Weights of a small GPT-style language model, trained from scratch on English Wikipedia.
Size: 15 layers, 2 heads of 96, MLP 768 quick GELU, 12.1M parameters.
Each number is 500 + 50 x the weight over the matrix's rms, rounded and kept within 0 to 999. Layers, rows and columns count from 0. Numbers have three digits each.

# layer 2 attention value, 192x192, rms 0.062, rows 45-95, columns 96-143
486443536484512485476550455423520433458443528554397533475467577525486448563554533436480531521519509475472513465498455536479510486608470542456474
542529502488565545503547498527500504541485317511496543500592486478514435563616486494492567508473462460542500463424550457444441504464547432454487
506488521474578486581446449526495522562487506500414548426510467512517465558509519500505479461523533496554505415483578556471442455521508441493479
451473542583458494508506510567522629468499555582454474500487455431575543436460544564543436472531551514461534430585464478506493594432512451377507
484522485552490561465486516539526413557550462478529487533472460549506462463519496501496466517476466486449525475529470573448502518523513526496575
494550501482414434479456435483513513511501532523522457561449431475418528475511506515626449569459462522541593542405463498532457514414529530436543
533514522529561504568506479544598502442543450554462514526425503451465502508420582483526529475508521456383540471484546518601507498574488478535510
484461488538513412424518492527515577432476501541580575514434587557497502428586449638435526489479435536475487458515493434527459521563484480584488
458559457498553535495490550505491570505567552553551553544492557570526520444453540538477494498483627471471542457573474464521433514512470499475541
578398590476516576464512512488500509512534524485482407455428542466497502475524512471584606480458584607493522497447449416505455512556471512504450
498517508466360477487549472503525462519518461514586512470496486408494604562414468539572452528456452520545536549521506509610529499475524485555469
445498523484477525495565553527534523392509509535505471524425551582495581474513575423502467515514482407523546476448454455458522445439421528438440
495570535534510451566522523516416384481563532548601499508438535481537564492494442560460491481546560509442419568530552455426524410498545450535442
587467566387374493422575477539461572446495633547464593505483439518475551499500485443565537438463504599518495507560512477489529502510522541505478
447508507557414418424521463549579501468519489380551522506486557553525533442638503464546517452497365477446431472463552515533473460552508464471459
465449455463549487513512512526562499552462542574540593522558537482551577449520468564437499504493447512517465450501445548443423471414529514552523
494447451560409448591559483501368475518410495520528469459570391446479440530512505598516425457518554421432477458546567550418511469442566457487558
435407500403463449516447556467607568434470514519513511543525461511494585527501387568522561489460538468475501469440525462464501485624443493523497
567391443565551456534503523573501466393421490511534559431523416512497463528547477414441572511496482534445476512444501515486501377447480426493489
402423487503535534469536512468489457541453454516423472407571487519601560545599443466541501410506448546521568459472518504478476479509561418522512
520506572465476567426516454588482494516448496464526453593571531497408524579524475431521460514437498464526480403573490481468483569580486511479555
338473565448562480416365530464493499502544458528459485470524535442494443516537525440399481446488519505547435506551552502387451437539499485533502
492599471474540465611554501498541505481550494536499508538517535529475522465447474496523473498514562536464520453555548499489545486512572505449478
518488542498589546474440451472545413520486528512583513529623519460498471450476455531480490484422557473604533516515453477577551514465592552595568
473426554496475406519464504498484459436474513493581549521488532499493501489546510377523509491546516514444463451460596484569456502490434526475453
546525465461539559507551391594359434448450531548581490419573504522546527580509438509552489554402563521454432551499589519503442512465476503476512
514486454502512606499507489385483484458563487492563442529516621431424419562589493513524584569575467522483536507483501550574493533482513505501395
503495477553518537422523513466510484487544434484388553458438523525439535457506538528533484499539520487529476496433555440568482422554394549466546
532458513521440620466470538477446456479555588433455511467486513478535508464533553552463470437485472565530524441474478483565527491514440589525536
621498495463505526510391555537391607502474490484500528507516538418550453569524530517514443541451435485559519520388435505478463494494527519451591
521490530554543447458466449550524528524443457478408474383476522479408442513475491528471580443445464550565572508554547519353569500426554485543496
437575559489487512609464624499422424452473473555464466579474519443552432552492509519484550476546493496413493529430564520484486492526486479557385
477507514484551500446448454496614449531496526534565618564522462488549515487506482509454483510571499441516473522581480443456445517499471370558547
486478432468538540560506566536477454539409490496505475531502566424470548552510461528463605429460506533510500444432430540527581505543500561538482
578498559547411538509465469574390567553455515637522484469431446561406426559490474507506476578500502493549404516518487515553540494525567491590427
570522509407566401593455501496387568604488589475502552513511499464513545448606565480561487532540518675491480477522528487694542543450522527378541
472567498487408561543423486460518578495473563530536611546434504589519566539502502445454418484387468508483518474552449446539526451473469537466518
544479504550474463452418473426423621531566534530476499531536420508599505570513509558520477475397475544473483504588489498386466512497482439541594
534458505630537527506503449594531470487517522471540542486459503520469505532537470576550568566508418547548462515486463415563535514550513529529551
490534530455539525565425464330415554505473477510528546469464505515507528500501497530433425399485527439518424436530462504472486406467540509452515
569452499505515493477478490420455538536561455479454535458481490537605423505533558559526516460615518491559583575478518424427476463434526498531478
446507540556557469508430482547590523483543534504506540531493522500498469494495466489466451525581519596451476504566487509464443450533547532389508
537548572498479504585555540488597562550553518565414517459493414396477475503578480514601472480530499516494468502462538552488442545533458471450392
404482541510486498500464474429464419499449288514532379590437497475539389510466531433493537465563578548577519481460559577483523480522549575517483
459454507567589578423511546474529508522472511483546557473519474531495430471581413487497476508510514471626526484551512518477461541423514499463505
596516478517482462433543469537572470464604547460493467504453539442534498526488538462521452440501532503501421447483526429531521541509478583562496
462537463516602517506497482550427510497498484546490460468516508494520507567536435492330507403596523461578593547453546484637521530551479522471454
464578517474560586476516491504456491453511536523503381445500479452431485502567578502518562468547522399630490465477536474463432372500482564467498
420425480525517489420563502482538521552512430486403528590494495460477457506428496541497411525500537492418451487451547452435508519481455538476507
471536510448437511516578478483532600596588492426568443534580523557557580540531379485536525501505425482523603531567467532526449436469441472504547
521511574459470423589483499483441522501546511448485504451477482591521500414492527460559532417522549440499519535563429601475450545501421473471572
# layer 2 attention output (transposed), 192x192, rms 0.0431, rows 45-95, columns 96-143
464554428497470628464568571472510558514524527544540497493560404578600510481490485406644582483522654476384456580570497552494459461492484561523558
586427553606495430522532497524543426536554551499574381566507528494438497535497523484407546449445474556491443471500523455480502421564444541477583
573458546507498514418396516430395543509494412465533402572507450439505552482572563551447461560402479597517519447477620482526549489486493636456532
451518459550552412518496529477475578475557526518553571588540480569431538450494501505489541584495476575440482468556501485485437549515523509496490
524447552496507485563531504541445490571476394556534578622534510478440501544472576512440552569544543504505507542506532408467552513410450544532479
489601459495414505449414486577506482459485528573476549544547501499453508504476528527674491526536521509463439457626546467571509472468501556428472
565521468454553467455445535454445516509409582496496547467618544466499419528469525395484590531492534523561452510484547399463481474502518615477514
586485507518601527552564488437565553481626511465522526464509501446535446448440452421491457476535447474428516416532497555497522626402550492567584
450501467508619508479540486502483502472500462574460471518453439591464563566479548493535476528615545486582536487541524453474443578577523535500533
656448467481446475468459507515536482408544495452579435523364464502500512484577439511445554521454503545429538551465509370541481564532505537469652
549464488492395447517491584459539531560496607472511500501490561500434557506489553450609485516487517603472509543433523459508431540501479479596468
469494499459437432519428442436489573524494526443531483490454499560460584462549469485487471522530526422476413422435518519405497462493481502472484
434507604543520425516505547473604462503508457456480482453566461536502507453565425565472502428556462470514509457442514522493513499556515594554472
431469486523578430410540562512549524499471435455499517573532533454478462481547451478534532586414520548516496408477444474550469463481489392468487
522472485536497474539513450614487460463528573519454548485557567376517476475598498484529494447533522481476491497488443534490520429497586491587392
564481505528474495453572496455502530411514440491548427489544537545516493441574578470521527461527478454507502467480543561541441543503451524478522
485438518449395504554472491427572485554485410483519467560517519503505552470524567477495458536495489504493500538513496538563440456492455568487539
416526543545402440507537530530536452463498500566424602570506486481505444447477438553540596511588587527504592480555461515515560487491548443501596
562407615522560507480379472456491574480536511513545510464460508474529479498572518376462508441497410497640462393431623498544553494578464413492584
551508531481425507487494519460481489574563490485520477498510552436479392564392580562441507474552541489500455593494494514415384439560568444536534
563550530471436537536443529575510431510393448475479556429447497533570467565452541518469526519456509485534495472580432435500478478512571516465505
500457505520547522550498585478498535478447441532506460524473531446438507531502382478572437481498592345534525439516503570510492478543517581448545
501514481513543547522414518550497493527452536496515570589470484448534437573470469478550534462519515472539491456536439511565537486471560574552529
471542532482538470555488469547569460440611521416478512481546573490577474490492487505522531555493506501435429499514483485428478542573492512519514
551394531451402471544548451531484450465441572355541489559448578478506532491461474474521478453435500436525526409459464469524456472576397530475475
495508476482583545526473526656442461508465506508470448470444583555500399539493468475471482481513517478489523488560462419489486471486441493519551
506529500441469483560536406568474567506457450546566494447439487435512527486524517444433483478427542542440495544402457525513420471471455564502433
461503577457562475471483497487568487432489476567467519517625430649516540513483517594473537541419514504500385512551470520495577547542491497514494
458526466445536467398496464497600536479531457503533494489521574495564528518547496390538536600509404496507472570516408451534564496469408445477481
540460414573542506493569450534405480437541510570488478492498532571529599547483448510495494555518468629543482540549434412473495406526537439496396
494459537604504526525517552549511549514544596533553443408565480575453605549481566499530598553540484436502533406467532557527488476512529478564541
515565536474419516488492494502461493507450539527493459443446564429469409457488520522519553452567375483519482515491471561554381450473504498512444
541538585554525494526487508514592437486490442555358467515515549455546577502475486546467600474471474525504464557457547465470558555497554521509557
586539517524566604485491477450473476562543503569514482384566478584480495445543458453469437524515594540523517507540507432490450420524455444542553
484483457476504440446496406522406499551491530527501570431530484446553470473570481424495491503517505586484544503462414543460462461524506496443493
420495512451561555450459440542565431384579601373547503547506541491604460563617486533539484468407495413510479513536387456523375557559476447490468
526495560445512458584510478545455514490475483487428525527465521415448524530484446502520500494464581532520486457453470478429437523513586483527431
466511504523535525554459515529419413451445489461469563515528511457476513488468459478528440480469568461497448514492512442487565532513536504502467
531520474603517601442534445541415443490453565403478466374499548517428565443484521413444507490537575491507401583444498386514469540489413492611603
410439462536557519474530515534492433525543478449460461488431529450442528608603546515506474597478550531481507440525591563482500527441495576482564
504519564542509443528466507484527373412475517422568416521502434526518549524559522450504407516494422476454455613493493498533459511538497476453634
449498523497449488433497453494406471518479437504486510528591523544567541529543542362526485426502474492492484410496583513472511488530546604592457
445479469323425527466462524482517588507469458538551513466611480470490548420465553603533590498495529449395488535476493447524415465506428546578483
538471521493466495523568476430487475591474450412538456507501461521472547474491539522538547457564548469514460543518500662568463460572525527507527
575515532509502492483549568477493479488579554494476494446477489594536597472493485606439514520462596593501459426486500504421486568365485488488451
472514429532494497555520538456443511455447472477403446436562557537504477508509501594447515517532522487505574506517435526470379575550502463573500
541552473501478480495523494515535545489535434486476491597470487594509459451556490528557539596535476561473495450531486523455558557494511573515556
490523539462509406516494508464493558489565489385434437429533485574495484562488481460529460587532482462478546461613485460495565549578487424472578
416516566572551406566463572472436480520527412608516519489574564493590517457425480578486580492508487535508504489532465539645565479474476552511475
539530527503461532585428447451605563582528525591475571508588455558527524482485395459474532548574501555550605509561463459546561475461488458481520
555432452479485457495492501408494499472577462545455638514528427422431541566532522507406481580423573473435459487400564486491522480464431513481537
# layer 2 attention query, 192x192, rms 0.0596, rows 96-185, columns 96-143
413386508515476502473585489591543441470479437586465496485603529513488501546539604458565463564484501496514483520464440581544585580451488482481467
500506484497475477510503552479592455524498594526500521565460539469528513531515451519435457576487579484520540478391523529574471411472433416515505
497481506467415557474507427498477442484524550488463527471509499542475485556481530496555513508464553494443468456558524537484472532542476534455507
537420491579469554474551552437523456560517543531465482546510505510472505577466580492492532500485469559490496520534432502604528544491464522514448
515430490449507511417492490544466464443492489542543498523521487511516467582535514559547541484559554543505575530518502470440487387501467533501521
516441448545624496473439451447517443576509470467564440481466506516496542511489470513500429421556426441518609568445528487496514472487515598530402
550556616477565503507525492473573439485507444563481527417484542595503577541503561513512482490485596562590436567502530529511506508536531468461418
386549467429421577538498520487537489510482537479473449535504575391414511481497473434510547456564476458445470495468469464486510541515543530432514
458558582457528466469499448448550427468529504549530517548529427589496445528498542509573512451576539585490442410530542468587519496511505518470434
533483446556476556486483492582485545494539547690503516465469457424473541449525506595572544535475529508474514488553465494555559455487429523551494
486509482426440516482441503481551472518525447545531570547508472452432513475475513545456533517536562493532461340502512486438414507553447416443539
541572430469570425563475538554514611523630534499606480473507540496446573436523397465497512505441413369432495475477519515507492497449470421469478
381533551569424505581525546606501458510476429529498531492566544528530503575508524474494563419572478466512542543491514640518518574486510456383490
534464547572521539499507551576491495434519501543511511437514430537534464539516518520551544476457571519522421453499484473605538385495410495580461
492517472537526487542432488625543517436534591549578516420433487549568459532494461532534445496510558448501507495504476510467452527478505545534489
495531468531501580522599540530505551515567473585478525416557503485540531534448526457608521500474572483494602523518491487518509482533475548545516
563532519494483498490470496524470483489464484538431565516519522530459490462432470479512567507478542528466427446536510539431555478497502525403467
543558593468479528478544511474520532471580567442471513535466415530478447496494485575521474511463485467498506491479436474562493472517396492535485
427464454534546485449462485514524573513427532519571514482422500534466543466511558536528580447404530476560472538524490551435516422502477466580414
391532464554481464668487517511453424521419452466428531505603547460505519447561498495473436485538406459587581554462573591460414530497506481487522
509524458548453494399563484534494563537553559509521519507484481529423537505428479474488518591473592485473506476597519495495479480557508540486503
496493556443516536572557454506529467535503562398435405502483594449520504477465523513615512493412448433558566499463543506539525516504489417590525
502557558514449451496466532529503543428493544426458507549558470541499514456501471570475492532505460487535610474504481482507505500512486507503492
513448492487562460468530569426520530473566445575436611458525463481503434459444577504530495543541503521504588541391568446617469508444411431505578
465558426447489414553562485586504512446542517525466441568520542482496447518523541528503523503482516500510453480517484516475562489531526507475549
461485469453517539479469548482441433526498435439555421542488528465431558460508503506510488433436455484528528511535462542492511521482536522520456
680482567534516525501502522610458449543527480542571554509482580459479507480549433620484593432521497455402371513457447450486479509550487528420376
529538531468517413474434472540573446487517484508476481483421528433567473524571527596488443455490538453522428591434533440498545491483476485472506
553596490485500499466545389547526554532464453559439474497507399488380413458522468541513483446534518509395490481522533460474565490541621567556553
515451429522518473539447581500532487469522516507545524578504539412382479464474558511455546434504475516468533514524477543505473430636509510542480
531550515532563534484460460477519571535461478433583509589440486503576497505434465457531525582518517516469524633514498526490482527410519515408519
588522486496626524604534557522467534466601578477516411553463550540531442513455522531537365483451480444562556498489573468497451574502441606531475
503545651406475498580551555504462504460508456491542448466456505454530605497473513478548511466505510540495581551535553447537482618502518577394489
534572447504486513482543517481562633473471510505508548416576434454487481404458532423578542552478445525526434448529480485490588475558557494509549
490545520491528597565465509485549549491478549492405390490558433528568522449478551559514469459476448532517476513516384437554535506549565481585418
412564493451462562482459397493511381459543533455504444579551556396539557647527493463504474622523431515476469521500530538532444483491452524534555
423448567495462356533486485489465506409500490503471588589526429466417365629501573463586498531517561499441392591477502514576490471575445454517501
402536562472481440546493474444550457453566547547452535424543390433454395496463533508413501473466523608484476515377500586488533495431397541418475
461512494476492588469495557436504546485664447432443524497505582463537469480533504517460426447414523482426468427498506589505528512523450500521499
549521520522569499461452565528462473545492456621504566466547506433498449565597457493536600495514469469503476497414563479427493447509502464471566
492498471423468464494396617479561463566483475416472486529493541553526392509531509481513493475555553501475472462454445500587485554492502468451450
435515493541540443593416485445484461436538365571471484541478494499590457432539495480567526542458479473522542590563520461469464505496566493454477
530498410464446536616516463538471493566498509528561493513634529483467423603394431546546414485478465510554583439401499529592628485593563458493511
506519477444458474521427529503430445451534457514520426527451531473602474504475489447473511493493483512542546542430528523477545525464611422484483
472435569453570559504419466536470467538464567481478458499547473443472419510495487589452526513496542490451668515460542517497510535516494541447464
520539503482442548407505413466603463537483490521519465415503513534656423476442510562577502458580504386492514596431521580574571569475525420445410
526412514524516429521599562468444515537494435439496331538474549516601458482632541579582535365531445475430497521472549435571499487382525542624598
593479509463428470513438457444500499545544505369470363516608547482452429544442373469430518525516526492492499469540550535489544409554498545556573
437550513453351510560439495583501504549461506526493455496534462468480476504554537492507575533463546426594483414562550490430497526474439419471453
495559478514456435532370528499523491516489546577507495488485446475462565482456543577480474508527567421406433536497473538471540442537517462589559
509524489548436459477607456386410497582590564509511527563524450491551463511476563476465552449465555520490519521499469428407480432519455441462520
537611534380461625491548521497466449501458409514483559506432584491631415444473518414561521397541477550469489498445429579530490565405486559524488
465522479529520447549532463430521522429552513468457417512438416542531514479455511524470566545425427434513461500493431452539594490466485422542455
488545483570567496499585503433497565409522506571540471456526415519508476536452507499484468434465458466483587553526607523509448434483517508411527
488447459449521604454527447519479448508493507498497574558505518499565575544592506550507553445426434461496492506531573603426573460507465495413521
597513425485535544466463528546457411492536469488521544389539517520543487511445564430470467524462476486492493526592488587613465446482524470476488
492497574529482480573495575494408530574442378412513543449485581546539469408555490534540487542516504481470484482505525482493549504563525525518583
376583538447529442556476521563511481479520450464495524478529603462517548503507513479552500481443500508499478432474357535495519514468449536490477
507556517477480518452467516490484536497420548463516520455530432452452543488423443442486489494509491517511580576518476493550444512589471558470501
454475420493500504469499515493595511478537483511407556500452480560566512564530589532478538446515468485481524378538484499465545494490465551668457
444531558559476478532463430567503482576511358543483523440460492500502516445462530501487619437400522530488488489457465433520411513513495528580557
484474523505641415440638375475346456515444480512509475575538452542485539559524563497578539485472504618448596498444456435488546523564599532543484
444508422470456540482488536494478473529528545509557396494536467432516494460522484505482510526389554427500448515563579557533560499472486526501560
522438535482619488460465508453518489472597474494497453473541475515509459465502492529507448482516527478520503500486526359543486550498550500480455
548532514388432539412618579496542450602548508541472484410474519475474530530452526534486505500540486513375515488420429614516474475484582423567540
570519538449501543479420511454565428527453468403545585595523494547399495495536424507606493507457455454434516485492522662444552509531516504465551
510570577449461522483541536402558422489503449547491465460513460533553514508499531536445560440386490494494553514461427470472454535523564452472512
477488483494488556605561474569522455506472516450405422625494526545403560512569466568468537418543567491562496492534497505463525566578460542495505
631587512456507519511569524615562491532592515432557592562546441494538524631517404506434526474539492567514411509502502550551542527445557515544598
549462482480473459450439387517496494456520623515503442500462400513532484490483524502546507553499398455492523550609411515571521507448559490510521
531474520592551486563478513498519508498604553489498533434584373499450555521481447618379480595420434539502506503544614530444498478495485438653554
525499393466398540550481622474508509426462486518576527533547370550530611470453428418506471489498474457433476474434477464685484579413592496585523
477551465498531537469467426535435507553583477440432444431607468538511553496530463473470511512551494496357469504538516402422506535465448491568474
435572566527530485392544469487474539481458428594420427494421497486524545493518455568449554606453523562469455400424523436515604409527561395491429
438507418555579524426491411502392455483472556392482452481463425404504492377452459569507511618522496562482532488491560484526484541450485500515522
556502488535505496435558537446419437553541473517463658481600540396479450539484509544455491520403522548493542553524395463535488495491489499427558
503470548468474494531464488536445501517598492452528461500513505510485506529515491503491501479408525581551528552477501376518565552470499463536501
463484467435384571526469526508515489465460528456439409344539520548428533550487587537540422540495386584487549524551561560489463433377614518518446
494490507381478666544524479511555535540623454527414409419490466482483492636506448465518574485529551578578516541554524581467508521465545523446474
429447528557524552567532499527440550488506466558603455430524531496488598386505450491495492414512484556531559479551507511557474485477475408445508
530554438605495526466457525570497502555564561501534451357429551484539493517506555528498656455517436572435527517485501404574524524484562522530493
411495532554514593476417569518522470488532543508604459525495529525604518519472544518495469504497592449440508580488498441475445541535586470516567
504470472528512505396573524496488501458461502568451605490385422483572558485536558427429439444454510538507412475469491485457557431523486486563462
355447504469545538369443408566453440510555463460570555470475420490641502521502513538487511647538596506441508517542580535531382427435551412564505
470471512480434534469561417488493558532426528501486448516544515479467496479568500575485478587483487449610532509508504455500506452474373570533549
481537485512492474519500535416508442484471562470441506484445444520418457445467459538497508558476457548434482545531516531451473509480566502446479
494600517584534510468433598481598502575439430489519506520494505493559468583489432370489494486457517480493494450508542448540469473492452520510522
466391515501518463492383444472431507475526559571452501474397430493541503521525477531460511513485455480520512479444349437447492529499517582535425
552578488488423481480493466549640472583422469488445556535531573451444548507441549503561519389476391523467426512492516447519505525489555426516467
489472468465532528498507489461499384508536531525416510447457553451505493482557471479494466536438496552575480531452491545498501459399512488474531
# layer 2 attention key, 192x192, rms 0.059, rows 96-185, columns 96-143
553507578476461508444440434536458598550515432494517577627509528609482449469386434511487591582444502503379433522511465429539483449482506522444423
466477508554452513522546486524534487525588467501499499541498449587475450548499467405506511511482544407440539501514474460564570505494507419520576
520567491442557568531566513515505544401496426513507505443464573462544595545523476496531451488484501497526519466423448451476512452454502474449458
555464501497542480476449522459601557529506523531359400506517437596562505429514496472469399529436527484545495496509525481416475490517411496469489
554478459468512498572483495506523486475511491577475534522501531494505533479492424471547510511575410472483453481435534454473527511510462502571541
478517586413454556465538507503488412499560517518564566484548435432441435477458513437549541488521536516490489471513478539520527520529491345448540
494518587493493520593490480511547452429435501472474442527517475425464458432456575532420498490597469509564540500569476424463532446465591548522504
563447537457522401614436455471442460437535523433496509410511471518540462514403525487478499610485451480542431434545567510515474524510544474509528
519505584518569518522547477545404441554569529586471517522559522421544462411535528524502538525451568512490535507514490441498502479518584500483515
542480506507510491550433514421540502492599511544456530491446529548488497470469500470518475443471540484523471511482465610488470456501486515453506
569486447535413436577440438526455522446523502500464526402500562587615418480516488514610490492455502526541545547540471473496516444516584510570567
480502518478495475463555506519438582536487451502555456478553389538578393458480432511465474499484449386494535485534485599534470572512560498464468
469569569467484517542510550406534493425541464541519499551513485491610418479516449500403416573590460533481476478487505584465484486553508396580495
448500492435433530469611461504422434576474589571462469489493441490424545434575462440457483508512533506433511463513462542416478536533432520483474
611449483607517499478523500467541489505461532499499472476507529538496503599533549468475588496512497553564461515575503479432506447488550472510452
566470501513512505492493576469498445517408454511581495515503487541427478521502513525459552495481525538471441439494495555461505463506533491439462
555437517529518517414405362557411467530510516484461494512488483425518448542507528394508504449492483528472433447478440400434512476547540452515455
467542570443453469509555492479457451569521548512526609553532497461428511470447578560600568484457494474529426527476576429518564476529566516483452
440600478495443434541502518423505443503550492511525564538482519484510443506480527591503471496549541518461558467568530511521490537471483485452501
468500508554529490600515573366492517425515506500528501439445524495476514460554442480441457556504527461425391445499480577446483491466481529571487
498528477498456495511549486531500504610494454455478488568502438532494501496468519550500533534435502444539471520485509489486541457523500527478465
540539502565546534556492528466485526527549552481455434576458537480535520521535452609486473507540492533574588503556499503585442600449496450584554
529505399496572558474547495561500559534486438534514534506476512484531510484384551528562511516557499507455481495488387491539491449416506499464552
481489514571554515483524487553439460514563446418552432468446515461497518446485476448557459442484490480462441507516516462504522472594548477519451
460518517445488548514544551496449447532508535518487531535531466508511494514473488556586506460439534437467596514496563504395490470432504480482551
521516526498482419498483517400436443405566454504530553579601485507466490532492582511494495498523512518462419461528511483417470582612538542501551
451481489516556472505482544472511493535455485406487422477442451432530581537487517508441468496487511457624484489495534497621477452497528439504536
554459535459425458526544418488593465487562475544548464499513627421573526511601398601506426407475521433489414583389543519485472488488500555447468
503418484513507503516443667462471452524609543426549478548479577503540546492513551510471541524521466487586569503484440582616428511538433420503457
503491407463568529494524437617579479497493563585507475552487451510382421415483571538524553381556486516460542479546464553463573427523582537555552
479504527539518488445471475465528537520443427425568521539487492510540508491474469454554543593537552542458478628476452546516520484446540479446514
430456517526355457395476450526510429519429452547502598415572430482444563494535522483465599497545532574467429419529414546503567420526555392519485
503550622422464517574506532535423497472424477483573534544479472461508555586439546472459510503535529566526548515511569476546446615526535577392461
533553500492466525506563553483522610504436558531554526375561446441490474445414524415599567521512410524546490440545530449454539543527547536444572
518423459512477401434499467523485431560539496476557599513468545483451507522541480431469533543489555472470575490486638550473478486498402514409615
552436460552508410524537600558497600576473487539498573418453473589472438394485483496517533383488591490510534479460508445454571486518540476481489
470505497583484357551448513452499486428576485509400562565526452456417427643567573516603490572440547457463406612492520495535524467591473425578482
540494423552549523427532503508511551474434458494528452553526621547538599550540499483591454534538486421500555479619470451497482516588575448530565
509497521520515398518519418578501461521325527592533452455468422519461514573466493491527517565617462489591515585490489464461474489493549495472488
446470510491421468572533429449530564442490554368488448558445503562518510418436595461461441499493540550505549520600445531572473580466512538512420
486502534569527570485613374534433546395515517586552522457483482448511622458491470550509511542431423495531563535527562504426536445498477503569552
418467494541552439569413512468506449449485366568434501529474493494592431448534480489547507581493482458533497603568539468455449525507572464464464
506505560495489434450455518446458466425532529501451502440338514497517568421628579521474562484534530488509464537619538510476383480419435531526490
495473500607570483498530488496551491540477559480535493379512448507450549490473494567502513477562523570493446456528469429636469509558404511523493
466429552470614562494386459500461466550482572473476454497520469414488430539471493631467542515462531453462611468457559506499494536510496547484453
483412445548589484573500587528440500442517532460457504618489496489360630531518491464416481498442476586520476447489508422458430416519462583538585
517556491487476579572335443505516495467529568502443615364527474484375508505363418432470429593441506504651489472494509538440523517621452491434450
578503533453439473473476479404516511534566503384450388488586537472498417508454433506430548528516514505469467441528521532490534403489502552567578
432549516481340502566442481604447527530446503537486482488535491459454480516570550493491550551459516463623481415565541523427483503495445420443440
499551519518443442530384537493545493508459579593552509464453397486461574520460582549449458525523523372374400524511479605462540484548521446584531
503455483433563535552417554642638524403403421506485474456517551509490501505509467513497452575579456466530504494489533601607480559482513548518495
465431486659544347471459498523550575501535560450524461466521425475370601580518490600450497596499501458516477508537560429517535462599539418491521
503502505499470564475472516541501477569485495517551573481529605432520510526566486415591449453500620539498582474493586495479440515511577549485586
490490454424420485500411462584492453566459475411428523542510601495503512464554494470532520528529553522581452451446392488460540516522479528612499
524549521519469406543497574471501571543496502514517436466523510534446432431421477487499506524568538541500498469461468442559430564485506506564456
395482575527432455524545478456524585520500507513495463597432512494463539491561439536532536470529521531497480460389527428403555543517484512510522
553491582482499464527471540468429523532459438399477477411404575487546490387543530529566491440415448462472564542433515491536530515480527510577605
638429447582452537460504496421519578537536555505523488523501367552525489483450477529430489500515518472473509552524618439516514478564550439520531
512586498476486504462471530470489510470421527471520529448523446445483559515435497471535482543507482522490544559518451477549486520532490521473493
415487454500487478517496559515600526483536470500444530503508509530564503576496590512423505483477437515434505438551500518429553474487442608659470
473503551568486478521470451553473476579508339550507522443452492511524519447441518514466603421417521555452490497459468450496411501521471513607538
505495541499609423417622371462349444493449482488505453574537421554487538505522538530552507459453476631469629478402474492488559520527578527562467
433505407452458541521498541489467492547529574535523440492546488401520473457517473516478516539414553416490484538567573580531513516451486545467573
516436495518551551498487477451506502550518507460563409505531554468538606483489427441431456457415466503564501527448606517551451539506497490543515
459473541648569431593367442518474552420482497449513486552525470514480481486533491492508469513472528501630457522518564363560521560503456564474455
585535570450500502432456537463578432510440479388577548563487490516409501517553384483633510510470504451422512467505494636444589515545525499459550
528588524448457528460566537410512429495486487527515494518495519530515499480501546530424547453391520482511583506466440489495418545515569453442543
542467560502522477403477524453503513495545475552621586395519471477631449498415491406478508599468461464462524493484510482574477430491500455534486
363415520553560490484451484389510516470454461541424397429493518508477468409471547525530481531503506440505564473519490426460450515566443471454438
543474488481470433475486363481497498465499594522532453506472439518519524503450551481549491550537389473471505567614422523570502495447569489496553
504468508582520472554488514527545479505592558493484537447578402521461567496488440621385491597430454547459495461511621520454467431481468410655551
445488509505605468434474385543461480554532538511434466485467606453522416536498585613503524517504534532555542528567555548284501393582390483435460
534488509543483453508514580460573526451433516563525551527410518493506425485481586525523514504450504489629556475476483532590509451535534480437539
441579576506537491413552472502510528519475424576439445507427507469546540500492471526459572623479486567469470402414566439508593395564587397485441
418513440569600487438500415472389441496435580444523504459455416342521500373452455545480525610528474570494533481474597450564482580422481534491553
561504468532522483420587546416442461550554446515469630489622534443474411526475527533486502556418501566482508560532393501516479521487528530388535
530537583509468496550461421511446523453481525453529456535511503466485560567546506404418515488455509528555477545466540375598476601525371517520564
542542543547622466498571459487420486503556450561558524575446493446589438436513400465511557489504605449565472494419490463527542599577430472495611
525526512611529330453430496465442468506409572520585538572530500518532499364491557540506405549468464460438482444445478411545494501522468486567523
562545436406477466466419469451501415484520512469424546552495473582564447603484553532504535519468493459483464535503518494471515529468501600492531
565532447564444464460455441513472530539470564457483541492469527453552575545569602497448547516449496579488490502500521482551436501626430505540505
599504459472464408507539432466496525542511493498388490453528479440410453478530476507503508495498416550565499438540470551534575442459456527550471
502467497543493491422547536457455470462495501552405589482395426505580548472546558447410455445467525538533429468468518446495576462522513500580526
643544516549463488606558609420579547468451536550432487531510552490396524464477523452536496366466428490594482487460453450496616524553454578449479
540542493554589416565427567500516434462596456501483545507431520527550502524412504402472457418497496533408499553482497535495469533548635444445487
543426497515541545508455469581455528502517423503577507488579526499596530474492535507505501418531526432584521459491519500563479434486402522521457
473591532612548505449426621502559519563433444519520485481478479505565483595500465416492461495428534511449461443485535450567491478477486501510543
462363503527555470468395432478452491465539556552490456477382415493543528528492475529435504550468441464486477513408377438475502529512521591547422
559559506471413482483486454582590462573431459448447524538549537425404544479430536543519505375501429499436429524456513454499484461486555422573482
514460465472518471490513519405451605412516467550507485507540619610491417435486573544505481483487475547511515520555485403514490564588529488538553